{
  "head_dim": 128,
  "norm": "layernorm",
  "positions": "rope",
  "bias": "none",
  "init_std_o": 0.0,
  "lr_mult_down": 3.0,
  "max_seq_len": 1024,
  "train_tokens": 635400000
}
Each number is 128 + 32 x the weight over its row's rms, rounded and kept within 0 to 255. Layers, rows and columns count from 0. Numbers have three digits each. The size before them is the row's rms in percent of the matrix's.

# layer 4 attention output (transposed), 768x768, rms 0.0831, rows 65-80,193-207,321-335,449-463,576-591,704-719, columns 256-383
099:135112127135136162115107109100171146145149107180110108114117162101088118179117106146142081173176112131139141116142094125109142118126127135142158218120142156051117122128160111064137099086149136140132144112148153128165112101119119152177141190136166118085157100113098110117121118132094113169135169163117102131091131172177110062119102169098143132133124098195162103158147080145153065115047
101:119139122112143185088124107134117110076101145181111073129115065108092151142162126060145171187121123140085156110155150112160117142088179133108170097123075097128112112072087104140108125082175127111166135108121129115165124113150084135166186181127121134087167103140137160134125122155142145098072165102147131137167145078149145150114101172168119094148153101164115135116131211126076081185123
100:119114087154093118121149167132117114088142176124134163113175089181192130119191157132148098156146132103126162152091193167072136135133080136133165145129173083097158141091137091149083147161076110162163117137181107131122134120110090172118101110136141149135191105140133143146175107172097110117112119133146088160130165113135145159208164093119133154092044078073127142154162133090149119123143
102:177146112080131169160106157112109146130093180113166131103166130136120112065150134080122163126139171083165173113114222096153107084165101015150142165129142129125153148094177088080160113144134102128162149113127111168127129177119172172104087128167134143126122174073122163131121152153101095076118108089102108090139138129090147146122137153114112120058122139135105149110080108108164141118134
100:135122124102143126128092130116145162139129138113070103146182144110135122094139158110064155106122107166103133110173159129148099110129139102113135120117168113094134160066116174170123076117144142132107169115090139148153101113202184196141101113137120107126100145102118139126200189099123118109137118131119133117122158180180192103139172129150106087164145138114115174147113202100155089105199
101:156129167129167185133119169081185148141124173155128155081159107108051122135181117148158138141118206131121191134158091100104160130063154163103160130113140172134168184139120110154145150031222080079179151152073129129113093101101122116158137162139104115130154104169117130124109128193162097159072161124132081138102122084105144099133120125153152144115152156164091081089133084141157133119098
100:143141146088088114079168120145096057144121085093140085143096083107116148118105149102154154133168088091119093129133149127120176107115074099113090098116129153179136142115115118112103124046129194105072137095105107098127118183108113117153113167120154148169139131108099148111053079135158063162152085167156134095204045130148143136211142148082114149138136112142105133176121174137108147134153
097:163131072118128146120156117187141104129121112137061142121123136181091170155098079154113126109155152145077064165093071119123180106159109151143134135134169149104107086184132089081187093117104061083156117162148110134126107109089113123060146164145176138167092085132151110152173089170129101185098096134124089073097157157142129080092108130121103111131146152111094161096107193133102115183104
101:056156144164109127149125063154112083110144116122112135119135134129141126152135142078167115177091205169064155149156108186112177114103100154135176176125163154122114101072129117124148125132187156120208130155113152111135097175144141060136146118163136134130136137109093190106116131126133142166082090130172151108094143079089096081133098159132151093147175169100129033136142074174130090079106
103:202157139179099135113170077142185139064165118072126171094137120124188135102105095120110057057089149203130084179158149136143129168149114158167119129132117118096036070094132189101073135102126141125117173137122150098087121138100128147076139117115119107150114123103186111103097134116106090143170154155116111135127194127113117169179098157081123129135159112102125127178121168117153143092182
100:117099115129111147155078109156145129102096132110168117111154136180071126112132155122117091076122129113158151130143144107125171173117163097127134105109132158071117143099126117134165092128142101136168148121068113094152071099082165165054140155110106108141100220111136121070122113147141160134122156122141211141060131196140091142074187152111169140142086118083107141155136151059116132124092
104:141188153141183089112111124083143127105100122155182156128153119134106074122132111121136209147145120117083060144114156162105143073169145175116185135103071141102069084079117210088144084121065111150112104197174113079144114109120088101114138071152171106105091141165133108160135188061189085152160154136141203176193089130163099161137124111162147104101127139098104139252094057124113160129145
099:081120138099113125163068149091091116126142158157133158175166073141129157147126126099186137101087192175130183102091067119118136166140096159072084124151090138091157105123098089166102164167117102138134115174112073118121146154117151109144130138068101054069096144126158136149129121128129201094180120171137106133100070123138071088099121141082125107065093144126177162105141093070075110151097
096:141164151127150118089115157096139149137133181095085140178121136098178106142123166106126117139096084107123131146131167084143151138119136109074130175122159133112143118113145157083156127131094065137169171131060082052110126124098097188105127175165090126114106162075170054131110151130154218160148115083072143097112162155128107146122045087090157114081125110109135149108089124175092173070109
099:106156158140163089122049137121114149132145147149123087124082086186164153140202134124156072096146162117086145072116074146176128137193158133151145113124167083128115143171136150208080149147115103113167116127141130148177169120100116188099111105090140066081109102142127102102123161149148130153194157153103145114139134134095107181169102139074182179129140144133103064093142125090162065068198
100:144113063145099164106187103161061126148136144115122090134080166122138149093215134166142156116118087100147092157123125070072167090131152143119165135072174142099169162181133125171106168040074097124115112127126155120131119107125181141136166176143103065095122092117138117102098141152148116143098088081112151141137107118162091105144043072073078153097113112158122149150203128099107151074107
104:166106083129120144179160121110124122188163156111125143190117135103126130136128137067166144067102113150145130126122064096173147163173145148145112175087117126093119110137095160145106111133156133121126094158098075177163142074093154116088108114134109149107113081102166194167124090122151095106133090100141107127094115091112082122142139164109141133107149080130080154095110127152154173155081
103:079081110168110027173142103156083110152120145074194121056108169126075134202104085192153122122086091181164141113126106101150175144196104152125088104134172119111113147141150125150113119140188084106168146095108130132144098078114135127096149074131156112141122102124099158112196114138135073095144141136209111147118171186083166121123075089103113080128159104048085125083149076145134164088080
105:156120102171147137132137113159103128169119138114149091125137164172137153088073115099066071108107126198147059141144065119112098151128070149146070134118106189117117157070123142131151111128100114045149141125087133133156146098137145131134167114140088151187110129086134160128158122099071149126125092114092148147181165123116141131165108177144154131101150122124078101161125169124166164155101
103:119172158136098138118164109050143131080115127094118127166169147214121121183091088150107086047153161139106080166096115198128187144119153161135132077092098163112111132169147095091152091149128215179045095106105136065119124183112115167085132138170147078144153121110162126126044094120156129167133196127132065111160135074141076099130106135224115116183079132195122164171090087149169160144143
099:125180115132106133140151112108113138133144164146207086157100128197121137102027152134090156171150091192079137185171159130135105112131110137122100043136108123161084133111157098176107155149142107081125147140085164082158153125152125072137089103187156171141125139154174208150121067128136097090052131139113082176118128141100114179149114119170129111093117139118058118121136096105053120162130
101:096152132115094193132051136096133109138161105126131081167094088126120153155123105169164115115150124167109130130074106128126153079163154107158150100101090122151120099131132080131117103194106110127175192060168143159107172100078138125154124210135119103149167128119094146133145133123075124113093117155060087128128117070119102140132111098142164129130181074110086193098130077156055169131072
104:137179072164139117112129113128118111110072119037154134137089111106125111053082090073124138176123133160130173103084100144173092107110198128197106086056105092135127134106199132178201104140114127138109102139149133102201205077121161126099129184148174106096163145132139113142140108147133141160110136131145166130139168068104123149111198177143102066111123141132174175136197161096114082124177
100:127130149120125177175087105132167102050151179119117111099092081120128103070151121075135151110094197070108132104094113183113103155102121133098169093112098101116174089164139165120108140209152153117154112141164143131149118133104134157088103156140145176180089129145128095128122194174140106061089117123080184106087130087100173133107130126136175082074125114166153117092114116138108138175130
106:133125114104139131157105146086211080094132173139120197110141172078133116175135140181117152099145162130091134084125130174118190127118082086086150159116136089129134105118136121165163174086124062116175145121161130145088107131156123138112095164120131144129186126205148130142142163118110146176141173178152122100139151171116137077164112101116174116148076059152125101060082157142110131113119
102:171101144165127122126141116136074123109158170094140121118124188125124128098160093102094129183061112072122140133091137091116150071121120121103123155074105184133193132115124124105119200110147119127175106124152191141158175150105144147162090118130171121118148107145061078088150120098178121193091145111152194179115178161164101116192162101137152185148157117138136115148103165103218181129163
105:087132088124162106139188150105068143120148121142153155129182078143148147176112104143139219111178126130090086163141147126113125087124095132112100091115061130144161136109150142169154135114129091086137119084132205107142110145078163135121121203134151103112139182031109128221143132142135173157133142159143076121104111120131106126109086114125121138222169117208154138149133082197126111125171
096:123058110108134175126122116094148180093104155145133100128118147142158144132158176134170102139119146082149094089149050167151094094103125154078095047150122162178150147136157082158055137156127084103076126110092141190097145162107158134136137206146141102135105121125100134107098089115102135113118153110113111141077100145155110148199132162093086153125140151109099203102110093106169183148141
102:172086172151076147112121157158139122115104123137117197033110163175169128097069155208192126184144113097138105131083103150092168090122130083195166075176062082105167184165152152115126121136104121147080170126142105176131147159135127105136150060103115096121101126179075118147107123133131118150127105148137091155087173185129126163174093137114148176115150126160062071154062169145126126145137
106:111113108078235150060220148098133171128104137137137120173122133139161182165190139196169160131148128138115081133112142174128123120127188050150125080156114167129178143140148145151179138122192170142179139104157154125104171160100165134109178164115122142108080140142015133146144105080117140114187161105142177080123135133056089097167115188169145147075161127155167120114123152107145163129133
098:073097155140153169086105065158147098118126099141119134136150102122083097110057137117097060156107119142106104146149090137128116101117093112124116152126106178100127128174090099095130159124110157155103141076124120141147134144136207109136096136133131153163107111138118166172122125106114088138129126153194104096155112104101215109133144113167106150185106136165086100148155150156121094153160
101:134135093174064123140130099122077132181076156123097146146077108148162100132081178099103144154131083134129121131134140155168105171119125127050136095162125147159164109141149054141082240149106116124157135169097057144176127091168152134120107171098142141106153107137142124197154112117110102134108127103171139108118140138104142136109119159159127139122097194169119075158142101130120119135060
098:188122154177032151120089167139109150164124173132139131167135154151179094110148128147096087131099173098156048139085072137081159097088101164099109145100159081163166070182184168123150089131130136133158169127098142151153124100169143112103126140035191146133093152114142174094155061125136077088166142151127158136136093127109084083112154133139163139084168168138158155128137143141146151101106
100:173117154123164092154085107127136106149136092218132134099081106062118126112118093136153136104078154058079121088094149136124158157115094112149122165140098133169192129121194071164118104158089153198107131128161120103082122150084121120120092108116184132095153106076112111116076175127157142132116188121103089101153131161152138162127105089173109112171164124101107182105114085142106112096167
101:177141107151048078144124132178145117153112117116092114079106114144122155210166141138169118121141055147136113128124149214099110139174090175078074103147117130142118120127066166145037146179181130111180116118095157122119091108086054110113114116107141153121170118201182155079139105099083130083136117136097142190117141130050082110147127110101142155139120105161132132100115162177116045134190
096:181168124138124081153117132154131130065114161125141097139044125033164099103216115114147085143142120124114083145129139132134145147167137164146114171171133151061099125131139114159195152132188192077097134108110128123149117163144145078149135134193090132142138143140073112110177113111125117172135179155211130139195125117096119145163104095181113141150173154060166123119123099172131169093107
099:078128128091063132127113101105157132091146094128128122153161133099099142107140092091099144106131066159156100132129072137109103151121166099127139180134141128128142137134132165177133100072105070077138146107108079088163151131094153163128116154138104141132110067109136130055171134138122164117124105122167161123135127115137114136119139106092232171116172135163130135135132157142115143099141
098:146049124089111130150098128164175166090190149203106155159078130107093087179160126114131097120113163189115110178163139096080130172154055171084131099089113091118115150146123085140136196098165113125117164162182160129147085132129097114128165113097138185070134133134085145156173137041098123127091192140134180092071099075094143115070146149135139123166040179148145103122082105150157139169108
102:161166181163092126158132093083143127157122101163118137147115101150124133143153117111145139164187077129160169158191084166171105133080102078146140090161166127149141109134160175122052138084137107132143150111135101142067157120147131159136186086116088165095112167088159143157130061118126116102152078099138111175144109186102141169182169160143120222144146103111123065138215141107068105101159
100:204121112103104168147161195106099155123105135155128148164120168076129158124132100122094118125100136127163153112178178137103061159178126159123163055128142144101107128191181166210089143101091121064160130137179208059122255105203106211114128148107117124155128152146124103141119129107115159153157104173095144199191106158126128146119114156096097141129151086162120133091088130088120153168147
099:138133187118150105143106120132149120107138182217128102160148113087083090163131150078181129183150109143109155182157079179128123150135133103144154135183137095130132155103092156151078117132137075133127116090135151193170152125114126128144108181127109127138096175066105061141141141126127117114090132122104171143138162103136149124078042119139129125139113161130063107097083202121080076168135
098:151162117119129147154134105127113115152174134141053164122090146135088133143092153097159090183104141099081202086108077153087172156108125181115084176081154130158092105072082199088118103097118133148130120148125190126151170115105144138107129133159135171138136177208079151098154101124158169096149165153120188136206095100129097163112084116098131094057180110146125123164102177141142114141121
101:125137101083135121132112126113180163169124146092121113100100129094110164037179112160056131094100175099121147181143173188104065146152121115149171125046104103157135111145135105122081091129144123074083156110094133049114129080118132085127093180126145093127059151104088188101109129155117120103107154146211164121108106099132096118084088124116113174129162143130137040121128075134126116160091
098:110145186084110128128158129129124144182117079116150112157086138154136125143183095161133075165152128159076113128139120116060128131111090098091146174099095104172095123173181126145085161141167068057115124120081166092165137134058096130158143028145081119162181102051138144095147090134111098087126109185102154117117125215119111135133154107099166124134142166159096153190178140121105165086118
099:156093128158158131121131187102084100101120186115144147106127166068130093104128100072092053045090119120084176092149102153130165093068130103150111101130144149128127116153129120174098168106088147117153127105127144186135088063139121078142135093101163103143104139108117181116076126135097158133131127127173140066099118114157158070126183133118123154104182089169110158085103183133126093122135
098:171173137119068090126145179125144096095157129120075140130170134157122109098132169093110160139166131110150167090167131105131148095153104061121126088182157108173133081137165148134170226122112137152179109166111112126094119153140113106134212176123119126115124087137132142174106034162073134119120108117140110137174119124133162137097172102137070106106109129166129163068122148104140186120147
107:075123163160139164138154195160099126130125102087178107183105115133147112184140122157120127083156148098088146099146178135107112158090126099135115109119139063184135149117138132100113121111200181193145114177083137125109174163155199128060088104090133119130147077129137150086126151089112166120112133152099091122186122120133144153220065130140116165162128144081090106134073111079142091084138
100:131091087109111096142179167115104091072111097130154147070138126086145105063127139157150151108127141132118099142123159118087116087186118147133171086164129129141111121164168083150125194088140123123086083126126167154117109150123071143083048073180098156153107112120165129101115113112101143118109140150139094138103107137143144131126172091118163120117086121113077103118093152095185074140118
097:147107193127134163103105128086163107191220138197144179127073112113125085161091107142135138100121156115156142158133086107121131070134141085111137116152140117162095099157116183068047102105188095169119092128171120143096118099128113173127152047144170116089141115126092061159185197090101084141146094195132150131143075122152138143068128137100181123151128111141112128048099135132131171159147
103:109114103199089097090171101106067109170111086186184180140136151176136117113159148133109117121103103177115100140084145146116160113122133110135123128191145172105173118151122098108141118119070159148069172094120088150138126086141121122121128139141119127110106142167067131088203138166071174130140129151098094063123121152131112139180143093125099109071098143051154133095146146116133081103133
102:120135199199178112088114150150123124167158163159066153129090159178142206112097114106069181063136174083131161182102069108100159129108165132141175128189123134139102118085135125071145141148089103148089101048177092077080125172151134062133150139116167107160087117116124065136068185135115111159163101078115105072091186100035129098099161131182135112139182077092170114095095122118113101137163
096:166179150109110151165158122175113114121067112127115148126098154118125102128148136123040148118083099118145098128141158109122092123151115111078098135116162090167110070085099125082137083123117129173115129083105151098128098143126122113090096078141199156086174195132134101151107193105129108140120113112150106118130148174165144122110130076144110139139082156163129128134142188095181122107126
099:116127131128144123147180111115163130120111163088112179122146171096104197189116196049134127113116144100114085123162135080127120063082150139092104121107105151140130100173087120182122153121126118050155141140135127121136096167076108146148144085154133120163111153176121128160115080111083151121151149111133094175045145146115096075102108119162050177130097089098148134097115086161145132114178
097:148117132097144141090124140088124164154167141152114094132075179122099093115117157090128085152148180156147122078114177140151166075107135168142173114117121167143157156116176132169109140113092117126141064102093158129118180108094193113122116098111059158186154117127119113144140120120172177170138176092083136161117143110129097195127131152160086129148054072058175180175178092129161073124162
099:107158148121158130077170130140115169170130123084147114083183098062114149170102150156063114116173115099145074115131119091071093117111133082151127098115133125109146085168105145157133121130114126178126131141036125124090126091107165152116184187087109137127103108169169107078123145092143068118096179086140085136159113102146133131083148067202159145139068114123191161122142119136154087162170
096:117100131120177126138146134116157102108123096095157127191145097116128082168112087115089102117188138101167148142088123077094121116124095156169159154120106139132163090086097096138097089173153154095148071104191128130152099139097127143187087107164123139149129131138103094143128124107113133073101121136130101132178048102128089210171167145127166121144170101112107121155133043126161100144107
098:224131162119044126104119153167103142151152095147151172131104175053109153128116132190130119097136119126127102111152179080117091104148101096160132152184182117125157125152106131183128193139165146177085092141168106060147117120155133121168149074135118136148170163121111108129110187086168119125125192172149113120099113103164136108084095115105152121120067036193185086077104120138120205154153
100:165093112101062130128065128143114106135122117140138130121181130118096164089108168106130092155110113177181144177163135095142144160102140127098111099092114147113149113168135140143107086120209169126144136132122068110157134123106169126097136113059092146136129104112139149121173078149134109139177151140080092090157124207108124102200145143121099102141165174083120168136066140131118090210151
099:122135115118136120127106146108063111168144209181136109145166137091099149150080118132187059177175124126081124101114080154166169125074050163137187164150144117141068115116134082131079094144168131117124172155149099197158134097136150144164182132112125171178142156161122162094149130156100139086140150129149180132142136116171107123110153094170128114148052123097192091165178108110148116154167
095:151095204110108164175193128167103191170189170151118126066146132107159105104044156155149121138136115170161137136109137162170139134100120095113113064125163110143110067108068094112121120114119164116111086152102093128140175129120187178145138148162131111129181136179099171188106162134150151129139181112113184163165077136191176098116138147137098104161084193129064126147154100118085146157127
098:062143099184105130168160147150148120107132081138105138070123140093168076088197139161157136145064137138177040144137125135122148121167121191094080148148161143127155141158103110146174060123125163102096114113051117113124145099206167091154081077105154143129078164123143098145157119046141146077082084147171145225124123146200107142089083112096167120131137132147149162137114090181120116076166
098:137124146122112142081156127110150134103156100070164129182156100167100113149147139123116107117164078124119073182152123168151119102165134065137118159080107110137131135112115181115155110161100090154164195147155171147120062034120135129110117139118114138069115110112152102103094105132107156125106163117085051162147158064072162140148139047147117137164090109153129139127178175164113167153173
095:149166109122077147136112122158135166095123123150109163137152175135181107078076082155115095168163084097074140122078197159085154108112116171165172076124063167091125148130056164172099139094137131135109095133204107171163122126103112115091173081145131095151112179166137112123072118169143122149139088080122168148205137113190141155160157104172130150136178151187087139114189142095113126145099
089:086126099112154068175127110198164098110154151189112170097070131192175070104152146127137133148159117151137116142171075120166080104087085118110105213122075164107124142159103142117165122099130099095132122114148120190169146169061122125186084131080112108139144141103152123147148135121136199153118119149083149112085104133108110108171071181157159136150122118122154140106179089136059109172172
096:094131081104150183144164122098149160112107066119113152116188108078077109086118087053118186155126064123123117188109099135107118097110165143100192086106126130168143124172104140122135140138137112110072078088057123174127067183169102110172125194135148155143184182110108126136141092128160105084141135125115116137141099116128136132077152172138137129171085140115187073107133133129177098167131
092:131146184127133134141099133126123147123113138126157125106130224097120120148100095141115189203128171118108158165180141182129129181080148181177155125066163102144078142144146084151139147119100140110113157143098142120128140107190120071099127111098102123095044089177130130182119116102196087171066132080103135089088088120086139114122154111085117131146135127075129089167154118143110136130134
094:163086140089077094092105142126169117149102102122124086167108128083131122154065071146131126172116094106143166117127122120090185092117143167115188109088134074109158148178152097135066156132081104149117156159176149120114150115086132171136145088136121095133148127115162102163079110163130151168186130090111155117101129147129081143160157114086129141165149121096131174128172121106124061095103
093:121124144092132095158160122147115132134105093128132130097152120125156121071129159108165110140125150136095118169125124127096108118172140122136131068124103168126113144195178134127124138139053146095125063096105189141112120148108122075080128128124060158173123171128181138158183087063093128135053159116154128138094171114092103147129097136177045084154059187137113049128146090135112139130133
095:099165123108115184151097151118131123140087144143146141064079130133181080094103136217124107175120078092161182147131086125061144140114104138127172185146150166177149174163126157140160092176119136103115112167147075121163154107209079104093158099149072162141137111111112142075118122133126177148118142182082147103141131110145105184147155108130151081127165157081109135147102102121114157147111
092:136143097155177114124099128091083166165109120109143050143092113017155147128140133172140127101136095110156090120110116065133105140090170074145112133145084128114160133127098130123131149121138142092106144134100145061123121213129183102146134146084142072121165174086113182142107032143116108101140165143208079164162142156128198117167100099092158162149162154147136133112107136156142152103120
094:122187143171107126088089095127198165147082143115149093149102152171059080051209162136186168099115130124168096153098197091171140146071145108149149106079152138131122165162136125034081089129126119073151125138170127198109118086101157117199082162149114137101089126100153187163121107098152106082139158057092139103111109112121123120116108151113103133158144144081144153141189119109165114143079
092:103162082078123147167156175166092158142142063137122145054107104154194158078099186162201189158145170092125152071170132100122120104138161103104076056073112164109131178124181072100105141151073120130126086107148134096115116161107136155159134085114123139152136178161166171127088053131150168161149190121096114113092142067140138127136129128123160075058085134155126149073129160139048186110167
091:090150158147154108125171146113174089106108123105132178100114114129168157113144170101127116155152165107195135194140121130164145092182124123087176141165190149119097116103167108109152122081170141137153134137074137123145183135122095149117127138105107165124084093192143116084119074159036100108087110144132121128121115123114135117199071117128045133090133173149104118175196113109132108086113
092:112133153144120119150121171185074130097184096116137131145163101130140094149136062114129143142073093132135098150098083099142216111102107112122130213163148090109210136076115137168197134074115143192137144116116102200138166151173151134126156110139125077117154112155158174117103089157174198173074116192132085073098126131123079128132142103075185121125178150154165154143095183201130142182114
093:159082120126105153091158108135157170075189104112097120177109104129107090142132102149108157084150111125140177071124158101194154146146131133115087072081168107154175125074135129133174113131141167131145177112090142164142155154139125118082070191132140153152059096155098116090117114091123173250111136134086091145135150101137188125142125157144134102140128062109094089119129162125103117121155
091:171125131105071155101124108154102081092182133147140067117096130146073117114114083153140110147174184088108093167150091101162117150114160189166187126086091121107089138114139161138105130112076134099089142158139118128158191110121088091085124118184177087139094121117146123123092115165088164135076126165085151085109157107113186179108130134165125150167132105125118078089207086169087130105110
100:130076123142163100071169120117116165167147168134115102135143133092125098139140178131156166154100120130153158144090145103132101109113118153096130114079107143147143099141104177143126151137087104165127192125147152152102137095152096157104092101153088113119165192108128118112076107116140107217144096125075162054121122072095122135097161114132138140137089099146135154159125104136140101079116
100:168141091113139100158146121151144154134124112120138115165139146108090121111154082119125117101080050102070128190108134075196087077146148131098155132075068170152128158158145107146122135167138174081138138129126116056112167152183219118202175191117060138142096156132156111101105153120140155140179183069107087148127161130150110178160106125127113118165095108190152181123119080104141131120169
104:128144135088163150110121096147145091153131065143152087095148076136091174151110134098084146129155187121124158128094132125128143143133146111170175158101139124139156173082151108112149088092126101147169143037107151140069113128138114085074109102141111085095122109107105167141125101123120149130133146165169121147133148161090142106098159124147103138104150087088142161065141138076154119138127
108:093144182102109131132153133155119139167142095177127198098092149128101090146128102155137153139091113133088118176076097108121128132095155115095127128071118159162151213143137141176131124138015099109097088098118176050116155181136126144162163138184127170109154101149143108084158162093144139179088177145079118077126124162137087135119076147101152091113052155114121147121133141127092101158160
096:118152135167123147144134094152114140193069128141090104112185130083082100138102113161088103120159149149102107059088167139101157121145141109142120160140142142157106147139157086144186118075111210110114139166182189128152162140154129048122166102155155085101065132151092124120129139078125164135139163117159190145087097142126115078110170191143148136122133169181096108120112168150097108116112
103:171114126104198097100142149066119087126138127144186196105129083141149139140173160174143143142185076140147203141079101085140045188125128181119167131089117191147105095095144126119135136156133150039146124103171129155135138126183172139130119123124086097169077136057090104128122123136118113103094140174157140145158132123155155186116084143068162196138146182110150108123157135148130150117170
099:179134105170116119134125141092169119152143119176167143166118109140123168138133175111162091141111166122076128124072115174149132132125081115101120067134156142099155100082109051168166112074064153160142148185138097114176105149135170133119090151148044124173154151125183163116132111154069137143139122122139108140106117103176129156105103155147096160125134110110144109153123142152164098144189
112:081144106192146186101172059115170107190097091124165132170105113145157142079091091120144112135150097100138147126078169130135119190124067186142168158165074115070031111126129109093107185153147135129118128174111047133155050125143151136114127160151109085099120140110130145143165176150169143133156106130142099143155118150143169150115141101122097128118104144121122076129087134121141109161171
103:106098161129164124157118192094134114134158097137069129095160119163100128078092157212096128119108186159176098182176132156070038181150097122156092163120103114115144157171170138139180151142135162184115072069095129122121133089128134200068103154147111148135052106100139111169169165116180098085060089158103109095091146169116170149129096125115174123086121093122133093117125090136106159147144
102:099046115067099061160078179098118095087121146135094155115175158129164182087124137122145107098099088169119163136114119076137157118161136100182155115078113114118144071107052111153066161097192157178115128115169128118184122029111117126158105138137066149063085117102134132099164197119110148137135148152028093138151159114080167101104163117107117091143121121122132103173146121097141120105073
100:138126157085088130146117153156142162136174136114143150114102127141122131144103148118147112145121136194154094147124070150135092127184090140118077093169139111148179143149159124143139125177126114153084088179100134102156103159145130120188128106099109134145117104109132172180161072092118103140111107168144158145044122149164122169117166157089128121092116129144071121155133085089129105082089
105:092199087108083110151132151146138126147108120117134123104087094120078135139119139153126164122061153086105121111165091110156106113152136106119111148175148114118127154153141144193219136195153153138104148134084078111139141093148160103119120101156173153094073125146148088137056165116140135098114108080153154184173137182099162091091162122102093169127132124086139160130170090165143117168088
105:125077126098141115087131136108150127155152123123109141104198091178102096128204154092185126124087100125121115079054175118094062137055119118160133159159123133101161117176105143039149131111116073100090121146129087170085091090184155151252115071193137097097176091095087116059180119133166114112124105124135083162093158119164135130184150124138137138145165211043133105106135144128155134121105
106:110092111127166139130156112070148143156134192088102126143119073118154159178189127108158210098161107144112156147135127048123134084122153133155129125138132138101119109131104116118083198104105129057127123058127196139121139106099083129152047139097114129174111116150124081138152123106077108074102130091113070133118181117038155153113132116131131080153078035153125088098180156108129090074175
106:129102159113191126157099110138176154112131131118093092126126156153184072133151240074079141102135170075082074157181144122118131161157199074149183088122100113114126139114104097132096171070125157143161119111031139107136167115123142143121089165130179132131156120130163148132149095141116136111132179117093129123134107091112246104085136101145164101130130144208153139073133132090088102118140
098:088173132087170093169157118105118092138076107111142078173099134114142128082101158144109149091123132113131085095124163091053153119117083107136099168164083135110136157109112087159155105084045159118065145089089159125128108128122131184151118120043109117167199146130184166094140106083135102158130108153195093156086117042161125103128148081131086097199074123133149118211130159157133100152183
102:180096048113101085109111119121137151127102145110130174079152112133179098179083065185109124143184177148150144144127127157149097148097124135162117136096096132074142149122163119149095042116179173140187088168107112086128143079116158121123146141176133099077132139154128180111150134131135119093090095190098149207124151190107092081160070141119130068122116106078102136124073154124125099144127
# layer 4 attention value, 128x768, rms 0.0289, rows 65-80, columns 256-383
099:120119094094117140144096137142129140121104189122128144152104161059125121124157101124081170120171144175094084159153130093124139108167127133115079148119066118152108138076128123135151149163192139134194122115221152125164230135118099089146123133086183099156123123152178153105122148120148067068100092099107172096161182109157115130152152172131139124197120101155106136163124123162123191129164
099:099183109131085089104082171107136100131187056129137138090147169070151086196186152095124128107211134141153159131200167103113156081186144140179151139131089112141140077120127171136145110078133177147065123095127122069174152116199110122104144145169129136079142187121141106174118136138110135096132170112155150144085149118177170080151086112163141190173119130118144159163157070153149145095113
100:132140166067157121129129130091128145129148070121110100132114131123129156194160147123124155126083125161133080151128149088208113150051134148089158143110169136111104160082154167074091172185134137137142149082135096145082063148050133167116124141099116128138110141097136118149100124119172095189122142132165152109149164134101088112133106098145110075141162043105075190126104119111096164149102
102:140141174145088130223161104189192127137114144135106096159136128148116163067097098132126130093088230135165123141122113132116158141132205188113136106110156153132085152136108140108058129151140106089106148111104130098171172148101067102143084119125137107168160168124088104182139150119147126111197139157129081070166137124103181214106102077185100100174125185077095085146094131032129135203106
095:176143183147145130088134153113095133129118125091148175130151119119065064088091132128167144089165119156149112096120102123140096159154144174160102151178129144095195106131154138177075117106134113109090095146092164105125150077132099131103148177053136113130097095095122118151087117151170104096146123114108079127155131147166157125126052100103154148154087120162140147173168095086102206083111
099:136108091104141186123172161129062115136160095123087114161157148104177094152135114110088099134107128121105049108154108160142139120136110107121117117105128070163105163106156072172120167199177146115120114158082158051129162158122087126150176159166117141123096142133134156139146082111192129108142114168132108082089154182127102122123133159168104158139141039125113166111195184124125123097108
099:158084114065169117129108100190166174122174175163145158118107126124084105164185128060156093162087206069117131153179149131137141136146128088165120175141085129055160096131133073132119058130136143127130091125101150144098206163210109169137100103126150156136150132094144120083106137143147158144077163114167128150184107138155137158137090092116145123117142105102115132180176191140133143112088
098:116157162142120136111154168089131139073148114130134195082092104137109122154103113084107133177162114140134063154099069132143102173073124141095137116140149127123130154141095153095120142152119089080161132214203132112171096203097165062176147159158161072151162141162119122104113141080223109102110088179120121103102127120114112142146151105134126172113048135112152113139163137157071117181092
102:128153134168114118148060077140119172113149127150145102117095114141151139099130085173065156099106138132105108120097115138164110178113146117131134180069113101102058072128168117126128092104111125142163157139102213195080113090132091138117130129160125108111134131199174097118083202105149133137144155089136099076141115120126167113187110056127077172144149138147101189160133096193119145069161
100:183114079136101097148133112108110101125081139139104114172105119186155131032108144158169153149175134153105195078137136106128111183147139140116161107098108102169134104106179107082144100080119152204131129132156121097107135189129171102086168150131151099130117122112075088058129156160147122193177155170160073093165189122182138171074100108122122183126102123120099116139141130084119138099084
103:100146159114179144111104089083106133138154070109154117189169116158082131124085163148135095107126159134129057155215105149116150084154141167087074118139089135115097194128125135089063182200110141101066136144146148170183128122064136122045077143142220193081083128105106121125120145124124150093137185134123151153105166106064153142194125100094119129155121109052128106128087089130086172152148
099:138100140119088062123086132168106127150173132165174145155147150114129087075035110093109131177098150147116162078055089085151119134118115155085122129147185107143146195138150083145205154136097176100138129095189172122120117128127159162108172116177145139138119086151128090098106159058104161177089149129105132118124121076099121090091173163101126162085150177130101146104132110103168115148184
102:121137126102174112151047111095155133181089106143144122085131130124121117171110086182192095130149130141142132160113101133133134173132147108119098141158118107139117108126147116111175144147179124113051157046129138115126136106133167094149148130157100153140148153144071093106130080094170154122118095170134106119158084129150191161127090142157098153079062158133061096109120136188133157120178
096:064115182150120096123170068081137092080139090061106122108125116151118118166090093110146109157104122141167118093132130154205083145214142167124123094067130152137164114126192076140088136133155081141164113124139096126122158144116153131159107074137149101085058095160146091152119195161132100054100113065105142153154108111142182176215110123096133137142105197142129127131135066088154112171103
102:132143148118095134158116123144134125145124139127115116122146098195124149128126097142129194110116100128118136116136104103178132135103149155122137106101177134140071152143124124065162137119149067118066139127132134141103122229155162136143166099151092081182125141104157166091081163087134127114149142138124128115217138106112203102147123092092101128124123125154164101145178163068132105137117
100:093148126116161156094170168140109128107120109087154138120126092166153141113132136143148171124163095096147103124124117117141128125099156128130097123171108137098162186116113152077165179112183134093070151122168136087156129068115131121155194140101146137087120110117111171161140115133154098139088143119143181066176117156220127149130114108179115113182094139197137168168127094205136189103144